From a checkpoint of a small transformer trained on Wikipedia.
Architecture: biases on query, key and value, tied embeddings.
Each number is 128 + 32 x the weight over its row's rms, rounded and kept within 0 to 255. Layers, rows and columns count from 0. Numbers have three digits each. The size before them is the row's rms in percent of the matrix's.

# layer 9 MLP down (transposed), 512x128, rms 0.149, rows 172-208, columns 0-127
098:144104118142205128102098088162142095156104142086134098169154136080172165112127130176058159051129101160149167138123191125096181123147078087233128176076152114135171140138166123119129142117111064162103117060095146136142130120131148180161126099180103119090178134133102132115117143156094158149134123159114142099146123113140104102081090141134099115142179123206120159091148115147114151173164
106:091151167096110103105132104127160102112177114147076141070108091134133148131113151067106091117116121144110154098130201043148130133118213183115161155094135084123188090159095125113160077130109096152067131109154146197138129070131081140139202199115138138121132128136120147111170142110189110130151110126109160119155153140143095144123151129136083110146168192115180088081178098095124143108094
097:112129077193112123134086128135112123136092138096179167088183152162089116159173169107141152079115196140164135183215131112119181127164142127155101124129112137069128080129142124165178113109192170141142123103144118155102117122173137102087134130153136146120186118087125143132091154067136158084158128151138116148116157162129066206132156092158191124140137129096095125092099070088178171106158
098:063160155084115095120152145154107112148168044126054074118118103125120137134128098206112135119153101091086110107190148048130146206155103090148169126111159111125123167167118129129088146107143141114156133176063124123089145138104134119125143166105137095132093083125130124095110103175116165133090077121165190157142086121139128087110100170099138143167113120163154093182144051183108121146155
107:102118134134153106047115117093101093071093136123115111178094091128127146109181168100096159083124079213055169117080167115149111104143053114186132134168107140111071144129100096128138134120087154116147078157119133114112080085133122168108086083110169116127129099152108119106143127151114102164119121125123112112130127216131149171105170107152083149088195170095124120164113196166115114088104
097:102108087140132141147126132150130109148093169095064128114089157145162158190154089122080119128102142150103083106123174121127157103127147088105113115161115127155192107087155132170116166087116156149072105089174129123127129088076127170166079152132128095106077130190123146123145121067094125190134187083132126187135110134162145170149130158135135133049162077113108100054087097152066139056134
100:120200115096143116117111139120135083063150065086129157133165110178157096103164176169142167126143128147107138129093147159129118113131129126071155088165121122135086065160133125117088097112123134119141082104118071120136079191127061106173138149130111056102160205156099103129179135129156140117139145083166149124079183032139195110128142126139143170098119132106132178114149148141137103064127
099:151133168133113147143131134099166122168127081104084083174140165095109203145112113125127103104132155088124123159126122084142089069148166195134117113112119163103122086128114037142065104136149109121159122138143133115098149113132109139105177081089138122146136117114162174184155183152246098105110176144168164080152141152161076124159110175103113085153060130123125159140121113138076173168140
099:153120175189100164132117158104199110142083160138127134135123091140111117115135109121138065146139127113153096092097091072095130113101140188094147113167143173185117142126112114113088153143148120144088104097136070077125186166204076113131081128081199075145118126106162142096144113115156142139126096107134114153167139109081144191167147101175075142133133135121124100116129213092115123061197
097:167162083094118170108081129106084198108088145111161138142147102107122136051155132120118160093175158146132155125091184106102177080120109141128134122124202104138146078136187083141164152066148146152124118150116076096146149110143066144183131147115128132120129168170142148095163165143155146160090165103140127172100186133124073123152090147122108088121222094094106109079146192162147153115145
099:132106126139110159162126118158076124148093102162135106129105129151117164112109131109086131156160122152123134101185128096175109099079177125162123215156137136165174139098104141199171148148077101139187131134135090082086148060108144071181149124109107145076116122160147126130119173104143181157129151117147135173083134151081104178079084160108147117161077125116163208078084092077179124127154
108:067149119112116155139137180140140146188035102100059105069184096166157124121058091158132085143134116200154123135154108093142153115104061105108122121089120080131110139152108101141084084150131102089163102135132144186171163083123128121092097111133105116091136153132131185095115103141135125142197119122147158146096119116120132124066167054178083128152101144133147095135140117187071128105140
104:111162085091133137154102111142164164076132162136097085151149149107119129138130147089121078172139068101161093099076128121164184163173077212183103085155157079079095127159169132139140140132081123196054130132105134113097141113085104133077155149129069148103173114159151149160053096139103116117138110115139162119154091124096172127151153092125133108122070137163110141118119134051087131129083
102:076180157121125136126179132133191094032112066117106147152087109143109141112136168161151093126147109159166127110165105162157172112118149161155077135158092124182158148109143179091109126108145171089125131158182118046108149114143088124105162134104168153128137077084127174125155115139127118064115191088139141097147121125137143095155135145143099114045205133108087140190108135118161162102164
099:162130101132128113104147120123048110132034081158069111147174130124113162137126150151098173145133074112141176144140158132165128187094111155101094154123141119113157121148165104122153112101122094185128097067107141166129182058161142145068142087121108100159132133160141125137194169067080163157127164117132109138127086133135136150170098113103084109077152122097111110169101142069084090209158
098:137118132118101114094120187139163088185155113095146124147153120206072111182135176124165110112140084213182171096141102106204107133148170104144136169088140121070169066158152153210142161099118103139115119085145111154114125109130130117167093117161129134097149076156117133111108111167117126100150082138053138086098141125141158115080122143202145131084201139098128122151114149098146119148125
095:174094113136098141157126109082109100151138120119069169083128182103126158131152175112223127162070154108077119111110077108108078088169111140079123124123113211149151160186106081152171121131090117136155161154147108126152119181140131134148089110101201137120125162121119117163114130111111098175146126136110109112168146169151138140101087161148094114182045186132061142127108125073077107126134
099:106121089110120162040125096125125083114149164178120156130145166107092092048100094104082132100148139164155137097159144126161167125161109131131184109139124128141130136121099158153174107114089112132156110111153079143106105088145155059124140110143170125123089115169124148158105109110202143160162064171135124113122114107117207073205101107182089123137155126144144164128100118035179080104140
100:105204156074092142135095152112190117149098110150186069110143152168104145106128177091136116139180090115139111136117108176122159123149123096129121137059103049181135168177140132134129150168107159135054141110159052182142092127131123144109087139157195103086100152118149104086103113149142181089138111108099166120166123108075102180125189067104157107142095117131148160127114152097146154106130
101:123158114165189156153110141107131111157114080148157081118115107142121066157078127173090153131161131148135103123172137136224175120128115140110101135149152114103093141062086074121130122106066140158173169153102159093122134090134100109123142115103148124173144154108132120144131160145098163080072156144139073071152155107148154145144094157134204114060152167117114138129131086204157093205075
100:146140122124156179073126110190147054085106138143114167140158088173135176153124152081117066148112127123093106145146139147116119122132099051154179150098137092168143213134135119176142144102128115084175141174133183109100149132177152123136121213086142162157172113134151147116091115124140162151128128092139139164075153203105102162189071136122138109105185145152134207137112123141132129143146
100:090155111105093129104123119132117175121138049092129133123140117108103133106145132108149110161139154205136085194141124160144167122107063100067130122107100087130127077118179157116142128145102139129125133132094021088103203157124140123172082067148092108083130147139164106143135139137065105144124124094140108122136164178143048070123175145134174129081136120128128071118137064140084156166151
097:145095118178114158145152169147133152147114120135139048144067119114142157185151104077137152123096090123111145111111119111076144118044201170127183150092108118099069143095108146180131147079130105119131163116170142080078114131121121172152128102097137180130122144162134153139149137158065142079142097099129170136147135155128146130115094179065101117090064127121155181094050086180120126173103
103:133162146133110109163162154058156115097185019137099115184109087139071166145141141085145110154130113155094096111097119183148121092144141119101124153117089103173114115104109187140131111132109197089093131080112163115106144117083214077110160136119182124117091123147183103165136100137136129139111175113159137180124093152079134141122097168105194172169104153167073122132171128124111163138118
097:099135086114063151137109141133160153144169074117137147106087084068102108151111126142110114141133135127121101078127114093086176139118083170091100147122090103070148126126099135153097140131112090126071122113103139120112107148149166114157151117135141132166135138158124120213123107188123091165170123135174095165130123198071173155211082190156145132148105202096130142125152103127086133223074
098:157101166165117090121108130149096138106143078125147145132166083163152052117126147131133150118123074196124083077095105171137083125125148096097187111192127114090112137071134126127095090114090109116162102161088143115128159125104119158158128112193088126151101154137173136145104154142108198165099188147168150094098154143131204128063148178154121108137128194150130113145150175045149103164157
102:159097145131137109148104111142121105146134165133076129156122066180200144159156044110147128165081064145148118114111160120168108118154124107186128137159120159165166118036158082108137056145075074145099099130141102203143134143118125190122119116146152110179095135085101139138143119144126105129125118105076108140137144154104167119145149141112173137111120139133156117207137102046073071143098
101:096189182111161101107143131090155064090070120180104132082050137139141126186129091151152129166082162150124175128106111140108148092160138161185107151154121041123087123104123080141131141091090094090122111136091131132079117084141171166162118156136102114124123112191121116163166157108177083154152116129120149139158124099097124174138079112099096167206079084140080116144106149149090144125091
096:093118118138143060122161098210100128106150100142097145135114129101175070111115126104138169189143158123118146185154070124100092076173124098128133145101101189157152134109053187109072139125111166139188140103119165134082138091119102103153140114141206166152096063161130134102152145142090091096073135147096159151109071193162123128144182152085115132123105158150096110121128118128116084169112
104:124142060098085119132110071103078159162165124110122171163194126183154078147163131172126124148175165122125151143161100146152146077118067101216139124148091117131168135097125121132138156169128135154157091136106141162155169116130139201155086138147191151103083180134172096155089072096125127155141128107156107213133141100114091117144100137158175140142121087076175146121110121129089133195110
100:147088095050088121101098087166127121117135102166099114145154156105124156101132109063165169154083063079163118086089116156107116118065148111145175078125174158133151133084082110117126102117117131145145105159183155123136087130133105091160110152155169177128130173109130113140117114148119097117138190173130067184102070090123132162129153128104142078146190179177110116181206157128140175111105
100:124103159161104099091088148133202148153142139139149170172172138130098093148129112138076140189155112150101089091134110165162149144122206127042046110138179092037141124163092138094079088162130121125098138080163115079102106146129096125131172116133170146160134116150128095138154114076136130112123147149134120127095198130144172107110176108108208085082104149121117146117118141158169101112155
099:095181115080127154102188095100136123154130104120116162077104116091113144137104137106132126158088119119090064131147128052192122117106142148195132145161104118160163158092077125080135110156113106106119174209144112125148127192182065129115141109094190150099147132067069153111162072145128120142170067081126112163092133163145108090173152072150093129129126157125150129150082139163108092120091
103:164099144083142112171193155108137087117179192187137138154116134138185061080080100079179180155113146135156130145120110173141077112118114186153134155151140134157186138150143143159171150170133110101127120085198176129131085154133194115157125179124111132121097162125131167121202190092129156137088132105131118158107144149212152154137090134133095119138158144095128151113146133101120085188128
097:056116142098098142152104142149097047158172140125179119109090104145207134156129108090127127109159121150188142151166146134078107090132133122175151110156142203149105117128089125161138105109118147063076114165117106162102122151158221142178138095115089126121058152103096132102124176077114119133169090075122162148128138153136137146157121118153122098147134055187155127097141127132139046161140
096:126099100072125052125113110085155130128158146155143127177071109128131157077145156180138155125093127185113163157136215123115116146159161139165096086156130169123202160123167111086060137147132121172097141107089114099097103111104128140125187161094072051109146178125123094155135136082193139167142117139153145157126139111142118117112093108157109077097046118157100083105147127150070121130146
101:131115163115097116110169177174099154166148091097094161112138164110095061142145163143183150139071156145121141119164120128107171139118096138131167165094105112117151023151092174104127113119105146117138128148113157178073123132147153059162158111126166162113093129099096119108103126097142138167125123152092136122123067139113189158091222181062087116107065083105112125118137156183147111127081
# layer 9 MLP gate, 512x128, rms 0.304, rows 173-208, columns 0-127
104:133151118150087151130135170083146112106154174139155159127101118147099149166124098143145173139081099172107085113102110132160123081173166143163062129115159151074138126126084142104124135090166108160097170149122123096067184162192171127131051176111136186112112156138139142110173145106117139167175129175122182127084152104177069112126158153131137107164091083106122153077181169116197105103184
100:115102125147088166187163125156112153071114197132141169116139164114184151111094111084125117160173135174154065124162177118107166122120122176097172184143088151140156197074140146129147158090079137151196131178122188175172150163112176118139109093152169139142140135138085130114069135143086117117193084106141109172130159105157159147104100129169175110195085125110131105108142155122098117141147
090:068134119106101122192119087173134117157143164144155149150160155138154131186151135129098132103084087134126089153102151138025136138139167128109096147196173163107144078092193128094175094160099129170094170180152161130125114145159105103161125104178066071149140173084130145165131090166119138117126065127104090116123148086103072136123134118059142137114132115090149108126190157110183143128158
101:105141171199115137156178145119128138071152138098145086116103128110082134137122090126131124095140121106142083174156130051140142177175163120179135150123095099114105127146127136166126143149159110147121111166151158137095171179169056110044104147038142150090154143135076147121085118071060153136104166057109109088185154056156113153124122146104131136127097111105129118146127127147110185150173
101:136118132154123145117093138129122110125152148135173165140154114131073072094159246092145124096141114120159084157112075109136133119138154191183129087133126105120172114145122072160121101177125121114161080075149131054123205176143179111131151138151170073106137119106142115108073112117137099074110112038107158146157109160167113110150118114134097138136057157185148107156154158091131133157143
108:131139157049157104132128112168172163155119190117087102159150107086192137129086153196116078169105141107110051111190140143134101101116155101195127112137049109115163124135122152196143110183132143156099138127125136134158113104154111153201135081089099152091141120106104164061097147071162127142129116138148127061145156150132158153107078098113137113128190110091172094131133114120129078122108
108:127052130080175074144196135068125103128163130113133115169124167204138135145138132079145148098140099088117148155127129152091063150124149131106097121114122051122089107131090113151129101113138092095113171148083057149174118154139194102166102087152106126099170109139102122148146125062201107142118132067050139142139177124130123154129141096154133071133112133146119157037134134156141130139134
100:103108165154122115122173138136116146090103094133225169137144117192137174154104121188107142082086099113142132131106154117093114200145153065118118183156151104064143076147093100160083112210153140149123178125150120128117119104139176101090131106128183174080134134147055115113089058096127101122149115104119165119123069100130131133179118159097107125161157082109123156095165155129146113172100
105:083111090192164133141119109148129162136058191138151149107137094111123108054172100149167132146167117115141097116093088142121158161119114081163129116166173149070040119150156117093105179113157115131140115170200109167168150180154134151185109112137116146129118116118120158146127206149147089118109176119151169147133195167205124149149121131204114136157143147148131135159107096083148136086118
107:138071130126123187131165115098115162080139130138160174110170124180100133114129083111122089113104158042133161149149155116117155128092086142085096065150155103093071130142133114152131126143149114136137163117143080098092164127114102127176116099173101092138089135088133101155076173156131136138065098136065157192132097112084138117123218131133160079183162199119116128108170124167069085134152
103:150141110154078136113119157152087144139228125129148176134135119145093138131154138103097126158147050111135092146069171139088177121080131142147132084159118223166082172086103163190072081147135066154102134148156113113083112160157121133170126167117159095152140102142096144147112097123151147116136157076062120136100134196125144131150176108095156157127147132099126075183088141108130109176129
105:137099191119077133097148145139108156120145087108152148127159122156155172034087097059093174158083124073119123118143107138099120114175115111231141086174095132083115184152170133120104139099106141107103113128131076108188140125154169068118127105119169074158138106116112147121136107078112142105137143105083085134159134128138185161129166131168170101083158127114082184066118105121156101147132
107:103155147107137122115104154148150076105176118155139124135047171119127163135146149130074194116119068162114077213155133114152108149183150128110155043154120110168206091111122142190122166114090106128127145158134167124106114133086189109112098174111090145121075112076082116105141122143155138105130130124098148070165157123142163082161160084097191131076089126121100137093117071104141119125121
102:122139174120134175128085097111108108063173115152151150089128157084108125070112168130163082071154141175164112150117166179149120154124138155147077041093122129095126105124147115136191104078077134135144144112143166151100145083093134128101083124162087165090111134133143170143106180120137134081121129122126065166151113124137153121098088153143191099143200107091105154182065165162175181111161
104:152140137124052212096123096174128151106082148106178118120090096146098111083133160136151080138118087129211161180152134111128143099097131130106188104093180117121097108143136137151174139129121093186094127095141113060150145108140097141176128148132131158142080109154113060111126151155153105175133070125164115104128126115191103116174129154109149161076186059106161146167119083092184137141155
100:162180178143136082113162117138124140145142137119149090153169137094117124092136111180082152088119163155170135169129125138208154109154106077171125102181162141180168094064147095062145136155090134118135075098147212115083055141135112092077124126085157122158135143105112085075132113099141135162134157084110136143101175082151100135119132104113115130059120108076122165135141146165129160194084
098:136164141147135150081121120101176135109102145092156083095154141062128123111134138138075105156133079147146118136071185114193124175119114108097206179130106128139122103102160153086134124146127200101115143184049068137156087125131089128113102133160148117073132090120121056143169089120106139103181111133119185141115167137140173196119117124202141108106128148091120117142164071084108076146137
100:169185195145076162139132164041156151158090129097167161139132152167121130090128118144115120103089104121159105046163114130116153124139107089159133140123102154115141126108181094143094152149110128095077147107123166155095158092120138110149132117169133123064149223126072072178093144083048129096133125120091093146165158118144083112080184096155151166134164148135170115099087111137140161132159
096:137162124148147168149145088170147138219087154079123133111187075154149066159099147169135116121124114113165156092153174135114140087101157162152104150141100129175120135091110115230118060090135096167151117188154154133110148145116133126140144117184168103066152118118135114207150120108132162135101140164168116153076088173133127124102135126101098063131091117188126125123137178136117197140103
096:077109175102092109129173140176132143151135161149197097112073111140156176145170112179142172096109104196137133120174144107102138170133163126148086178120130132145150130146127165104158135162110115124137158163124138145122178120141112177206157155166143120085096159134083119116114134093136137093123155106078163106154114063108159120151199134083176131115115115121090184241097174076143149113143
099:156168182126127179131126123201145105073131117141078112149126144188148140135102107085110133151120174093147187121153150175065192170156164131164098033120144121123147108140125124142181104069106085135121194075117132151101178105129136174142181151128158112117129182140131117108110132112133098095143146147163090184101158128110157134189129135051071078135131121099130137178154151125128156092097
104:143156136122099061136129067078123111143147124130126170175119132153114093092093173104111057164099068147089125133149110101129125118112164154165075142177197092158198126167191076143120123161109153143153131160102137141103133111175110122169120193100161136139123165069092133153114091107106170113073164122146138082160094125138095162114130078154149082128076148148161166088162145083073105100173
103:109156151076129162140142094132095136074117150143067108116135089128148081124158128138142218144156162146134112107104151085148118184172162119143135158106125144106122106135154119129098105176232123177126184160177071156140147120152166101094073164107195099127101126098059160087129119137170115170161084099136116106110176096157081089148058108124133133066148089149155122124157151110151131116085
092:114128139067125179123055091117124106174145119117101082130127133131151172105109146149077112137071143168137162093132150131130085177114130142050182136190158195116116144072092084169129145160176137086158169084162152156106084123125131129126121109156100145104166181094099138124144095155136167106139127131124105194092132070085139143173106075102118095041085109119106151133094129162173152127169
103:196152149125101125100090108101153149183104150118121093095101115108146162128146102087113094159135139132067137176160165066110089163154163138093136173143133063170140058154086155091148129102097152043127156121162131119094082101134122101049141151114120177149120128087132176160150142048116094136154077128196167124143126069136139148137182141163126097106162153134116076115145112130171150160154
099:145118144136146122116114073150123135141106095170138142123125095168104087149149087078142080200089145121131192157151126130135119110126152139133114131130099186104159127179144114147122118174122128115151190129147136170163066153146050103232084144156147124163096109105123089126145152121108124083167191072122065085195144098059103098121162146081135089133162154135165064112154106122093157144140
097:158075097075091155139145087120154119145169140137125100155133128109172126137155114164183143149147149078138105200135156128143111093081086168107204140139108127126142165154135140129115065094132141156121109115149148112158140128061142113173119118150109105037157171096114123053126155145141131090102096182121104120071125156160104131126051142145185077096176176090089135110135049104150098157156
094:122157199096124171195131154111162121098121136104107151114151125135080113095118182132115098101117116111079152132135162106175114112164130113059168130131222164106090177208099145073127108128099061099132141135089097104072128111157124154127149086081122143080152189152170115142153160106152149109132145172181121134074169103176086146125097122134140123122165131069129179147155078085129178132132
104:106187085080126152095138099150145209136151108083138142168101118176112124153088161172157197072147159131079135081137208152099114099155165148152087190146127109118154127139145105180104136164127043152168122137129172116180116116108126108160116143058189119122147143153141131153141181127095135152089137206070082181123100113112144144139080125101128114099144143138154110170150112119117131104164
099:166136088148167106166097129155189144164171126158130101148102144123158241119140135125190132123134085134181119095131129117117135137100105150171195152120160114112129145141097118100072072098161093158178117162174157161155105166160135153103149145162128167165125110107124133129105125178053115094112143220137070152114134188148152124143146078136121064141089134141169105174153147137157151184123
098:133102105143114097070103134120160105117115127132152144122130198124147123132150082189129164058124183189195125093161151112146099125133093158158170104128202102081165053093137081135127155092132220112166097089166128093094100116120138068117100180128123125093104116107133132128153093115144137121111132181107136161144071130150089115088115079123096133154161177132098099113101153068182107086146
099:173129137142088119122123163119148131121133179129145107075159128145076087131179081146116141170131161138103158169102134114134148122109159142135129106048178120168094123111127153133128129071122167104161141197133218104105161175119113108100143083137203135193181136144121205146098159086151116149169132145068130212154164116095119111163173141130175097120147131087105142144134110096052117160126
100:128151126169055130079111174143084107165113124138123103133163138088177121074097104155136197126150152112086155103160085136106154082106130141196133096142178142151096124091127129125167089125167090061097199136105136103129146171145194183163165112081126140134161137087114139129107191140118177099080179161134075156169113099098139136132151098088106116150062129156115150095124134114144067182117
097:126043127115142131105128095092143144116076146063126112165110097088114163162177143137120142089117113095167092141148097143153097133119132146029094121158126153104145115101110151179109116119181115140161109105133175130140164110122155144131067155093130087128136143083139098097117160191163143044074122097094131133143138078102134092106194142080169094074140163080138192127097141151126100055151
102:133141222129114122090202136127151129177150152188130125119137108109141161032158130155115056173133087152104078150141153140156141157067086141143139074127148129121174232150108107096166128137123166099125138092080108127110113118157077105159089198121116128096109134163114069093142089145136070112131130147156179154148130127171112132070079058112132111126118139128148149111119136115123138140140
104:133134107109055116139146165105149139113148152148146094125136150125113168056177093170146132165121150095064127154148097153152109151075183122120108210123141142094064116162167153084098103087146129103182114124121128115119150075154096093133163116126125143124131091118094100161086090109107100097160129133157116086168130130166089174147155044145145047073145145143084141097165156105193178164161
# layer 9 MLP up, 512x128, rms 0.316, rows 173-208, columns 0-127
103:138171144149123126146187136160161129071130161104128137126136169062100158090122144104121119139137123109108139082137082084092122116116129145164138118029095143153154137138111097095135109164095130139112134092091138170158168128152136203173082106075129077123113175128056083152144139084128108093110118117148113097107185061152132114127167209160101125136149179107085131199062148108142178122162
102:173168095184234120113096120036115127134150167104127158117084104154063112143139151171148062090146087064097134133116075133109050135114136164149099111095123128131122135189144109102122151116170132110108072180148105131143103160161166152134149121089117076113114128111160133161159151153155103111111145124130133074137106121111065128169099078122116050112147118187126124145143094142178158131120
091:093126177097146161134085141144163124143172175120108171100159143134135065145095139143150150082175117132134056117107172119113121135145182134156107156148143065103141128116134080138174097151129104124092065121073199139192093112112132071123179126162079134092129072082133152101114134163178183186091076121121133106103095138120135169125062115078089167157084100126113128144107169082115169146107
108:071169166075172139144129121164172154141158110094107151124157138188063101042171116164154150125087125187130101131154133209106105118140116133110091135191134119108173153147047100128078128146106104106151106113132133183095116099063141160084143117161139143095159079133160131086171165130097094110084098097115111182143167136088097126082131118109135174085133147111163079170128129100126131169121
095:134139165139098105162169132059168179121088138123181145102127055095082115082161130159138132115116120198157162150119130162144086170118096131148124110117148109117060178179113116084137105066151144073134120191096100138127152149175193131096197111161122178099168080114134097141162111098120181099113109159128155102087123170070173123088120136097134138158090150124178165190136127122098145130116
107:120110061146197104167110136140126130155164158143109152133087153119184125144145149099153145090166119048149134158136138151150182128120145108161079123146110058138153155127088166133078124176196149113098175149160112098154134059150129105113135090114107157147186117088142190070108135185076137107131114137124076100132107167189127179082066138119135080121180144091121132093107089125148127176098
098:071076090110177113137137103149128125111147089118156068096147137122182122115145111077123122185069144090085097101117152133139129116143180134121187135139149115085070115093178134123128110130110128052138174131105096144094128096080086145172132116211109148120126139131101128101152057123102133121146086110104169147126120148124115111113151089175213123147148173102121153136157065146238092147134
097:170134141121153128141109103106162120182141108094145141125113106156099117138111169132130099117148136125087104175016128163146130111102142159083118191133157091121147147117189140050173120146092132156111154125112152074147106136143118142135106161126144107168120125137207069185044154180102120105168172157111164141094162188083116148170082112114150108132153184108141114141127103118061191134090
101:147079061112084109089087124100140135111121137122226116099118136098112130129073151154111124144108122173101113116146119103161123141129135169129198141124139147156198146035100150175104138151095161167147178103122135136110145154122127134157150154080060151152210103151098123111155081135071146143122119072138116137158147034084150143085124088080116135158122090169077133107107111113169139129151
097:096141110152181159175138146149106072082145119139139124080133092146121148129143116121118088127131121138105165114066126143144037171191172127122104150155157091097136155152139068091126183117147176113134120173145078118093109113141127109095129085156112150158066121103200158172158121150089142146106101133110118099113105139100126099157123090064126086129162036115082139171089087129159203118187
115:110137059101080164139136154124105132164085188120137121111112127163097148161046165078097144101155090123126111108076149172140131130103072154128129116067148113175081117135078119132083155127148089161188148139116124154102107123041155113130154161115196128167152105166128179146128113094153135104117181090149142155144147178131129121181149086185136093114124119130198089178129146182118161100179
098:122103142142127061112099096157098149172098120154096193138118080213161101099135092084093166129124157142114139099115089121116071115150163164168054111116137112140129168102112133160092150101159195128057130139119144142107111090169095124107147085136142128119110131103138132073131064081110195141126157128128138145128074137085137081159158178120089145160102170093149169171166101139217103151147
100:132161127156136075168105163144134124096129199136149184140222066135067111133127101115206120122115118145143140094119108158138123110120083104107118121089173121112130124065064103177110133126100072162096144082099132107120146083202102144110171126108080153163110128184106085092132187146106148088093103153132132129107174213075112138095107149145131155159144152137146175173142084134119116137115
102:111147122105137116114084150179103185160096139117110217138138144139152108131146076075148133131109118094122105108149105130121135153170141139128089195081084141162063081128092092120063155109163154129136133132148158159119214139125147140163111112122120077131128128113134159169226138130110068148114071140093104102129183133156165157152116171113084192164146119168147108066153120135065146106166
101:186098071171121149086088174116068139152132075111152132166159137100146194115133101106186184117135105134049108112130125140077113122118089137153092140142108130134127206115135156122116095117184126147099149110115114147091088161110113135059117122154169111134135155056142137068141108060137133114165160110148110145108168099177109164110147111130125118155016111170161145091125158101121121179098
093:181124036139167053098149142136065145179138146099117096119102101143097153134192153136084165078136111090136103166136154096113149136079044063152123129107072135163131179096131107064146112118150110147080083079119095087113133125160121080129097094136135054096115106102167110137131154125144141086145099163148153116103142106134130111147185156093158101112139150123139159086096168197134112150133
103:161151173142066145120091162165075142049164080080164096126146053168149172131157097135119120129104175141082100129166109204110115086080175082137185091180185143107107111149136147138122118132138149170104115079094141127143174124156091162094106098093110108045102115103118095103173114130087137133105130127144160163111113163140138156150181064121153157144143090110120076105123116109117140090110
104:159170168085088136122133116128123097114131082088144152129102147118113137126109158123118140082191100039133072150232147112130065138127094156134050113097147109168081158103087090148162121180139105143149129142062188108172123150163099146124111110096080176134173077072134103118117098076130107089135149130106149139189151149079173164144119086160124119116132145132112130163094141132120105183104
108:147146117134121157170117153182142191140186163118152147196166151114141105133179166098066147051156147135144164188094095125133119083121167093129107114057118142119160195137120098123111109111130117047109196093140129160136111111128141127109141109142161138123175155150153103115160138202171128149172179136144169173094077093154119186100133150103101091138144132109147098132125151144068189087134
097:142120112170183105155145115137168100086180106084058118147191155153131085144061086108120120157132115064105160148119149137130168093103107124112137123147130089125106096119102135193148123096146124168184101104186135113108168110139126137080133155149159108147113097132208146111114073099121145133169099130127084180040135124115086169082074079149075158085114165153161129073158140118098117169157
102:125165104145090147127157143075151134110153154186110149120210111132057100142087107167169126123107132123138105124155098116102098177130094135079112063084132171072103120085145075123122170188118086088150187144178142128130074084086147100129177113118192070110133081135138124110115106078096131125127094104146063139168135134121123116084087124127076126199112157157153156115158149134126143147196
100:105154156113127137116123110093113093157212097156114234161119149121136122115164122158090057113089105098123093125146150085133175154088096147156071123131178099155193129144128126113126101154120167102143110125146134156199132170116083077144124134165157124179180128085143144122140060076157144076055156168106090134137148099142082126156148127183144115157094091141136155138170143138085144100082
107:088132112110168135117149148128128125073169086176111141116127096110124177086118119086129093179179131096128159165112157118170111225040135114078108129115141172113063184190134148147172078094083179149173114081101106195129129182141149126145131125100117099146094064146128103130090131120132115153083086069148084131122175132087121135155108085134183098088117127139113123116128167132118159161141
095:095096106123140156117129095088145162145128059101125173085153126162156132074153188159096149118107144111181088148109135136078140125060144122104117132137098158115035079112177186127193142118146094109130124160146159150090109090145057101142106109125122102077116167095159116099105156105173196132162137135086112127070134113085142108100085084184119158105108135174129141181077085124111118098171
102:099095133131070119079144145131132140075184096108141174118088081157171149109140128124118104139127137141145121163148137099085156120137112109145155119100098092094139079068067110109141154121144073053096141146131126157156097109080156109045211150115145076090182065181121128151129081088118125071173082136120160126109162115195163119135171149120133143120087094134130104100167139109168070087116
098:092141131200116191104135139134110132098188144192109159091139099096127126134117174142120168149128113103048162117117098081063113111176123162175198084154145124176115078118074092187159169109099103155151103125092139153083095102080120135101146127099126156096192130165137177153157084146095135158073147107168131135117128148140168125141162136111129107102114090118139102093079128151186129164061
097:146169122137173139213153112093085122103143097154126131165111181156167092104172144198136089130091167160161115166147097112111155140096151163124135090133149096129121140087203149171162082144122145122166146148129171120132111094051137153150150121093105081093175161170115136047145135089146084154125152101166131124086121134144127073071119144147193105095112112169115057152140090133175115141090
095:136186191151118153134047112100152080128167157075106157098104106136085166109136161174141135093122122113127174147149134139173109080154083120132132137168143158114132143056096128183110096097089111153081081094136091110142136167155118159134149112074078081116165175137135155093183124104142173068151135127154127126128192134101087119083155136081130130146108189184129127138110094034116164117119
109:139144150177096191115170098136122133111175153138141104139137184191151114130151133128092176164161108105142142089120091108085126130128121164161174146171170056124089152151148105078068123128154168156134149133154139131130099089177125142148088150157129137122151144122150080077125198154116139125150139194117195078132085103130149099127117180126106065084043147187111121207094133095103111151132
096:121106066169117140113142158116103156091132110095173124175143201030107063098100176113124111117073165098132120100148106109167206142158152132157071152154074075105101167087105175146104116197103134165174156109096078083129147177132121140158092156103122122111141145105081120126090153128120139133160148106165187129063154066120139111127091144153177094101119106121104127113117135131105119088122
099:074128127181111159101138107113136097122064218117145116107134182221173117106131134145126135126078115156142165057089120122069145131110099115095124162118161152090177101113121130076141124137071098153160135111113107159132122130131128118168103144132102186113059143131189107146135122154138106146118134126091168206123089183144076147161090107117136170093057144131174171175151120167127114096158
095:133093103185151122117076082152102165160125181120140139167168087160167082108121161127121158114101123117114108134083121092163094187081142108111101166087112142102129131167150125172170101177098084166103198103139083127172168104099124128146098079124140158110168104129124127138077094128090082151174086203100103060122210139110105096098098172172118122088141138153122142091061108160146126141161
102:115179094116142129153157109141106115113108094128069185128110134123107109168147087089111064141130107147169132099110130108132164177182140127166133118081156066136093146141138112163170163161108125158125185085162126144112090122095046141069147069129158136132128141172133148156151117126159126084177150134198149171102062087119127177139189145145108128126165168086120192061113097119123153053152
097:181170070087117138119112162101123183063151171150130123140118065127126141169081147167158170114161096147087172129073152104162172148130114149095144154107149102157104158097161111155107134099155148096183118133172125088118108101162108097082133147154119150083152125181157136075137116121156116079187173103174159121039108175141175155137177129110114098094079151118173150066139104123089161151105
094:171170159136134175152133188152139139124167100141140126135113073138088134140072104093100056099123105160112090167169117163128124123055084116112161150046117134089139109144128105202154183118084157107139146139148077151161056115160132085130097133146165091143104147141186162165109150127131138118138121153146138137140155164108152168102109125150178097018126094092130152077094087134128169146098
098:090127142129126186129074089130144168172134134094156169128112146143138159072167164099110116120126178157130144106050125134118156157129161124133112169146135113103125142144117163139148107145102084106115121061130091082164078130122058158055133139123108157175129104147117134217052104110143149132112168109141111104120048174147183134132103093128098040120070084114139113134090134125091182135169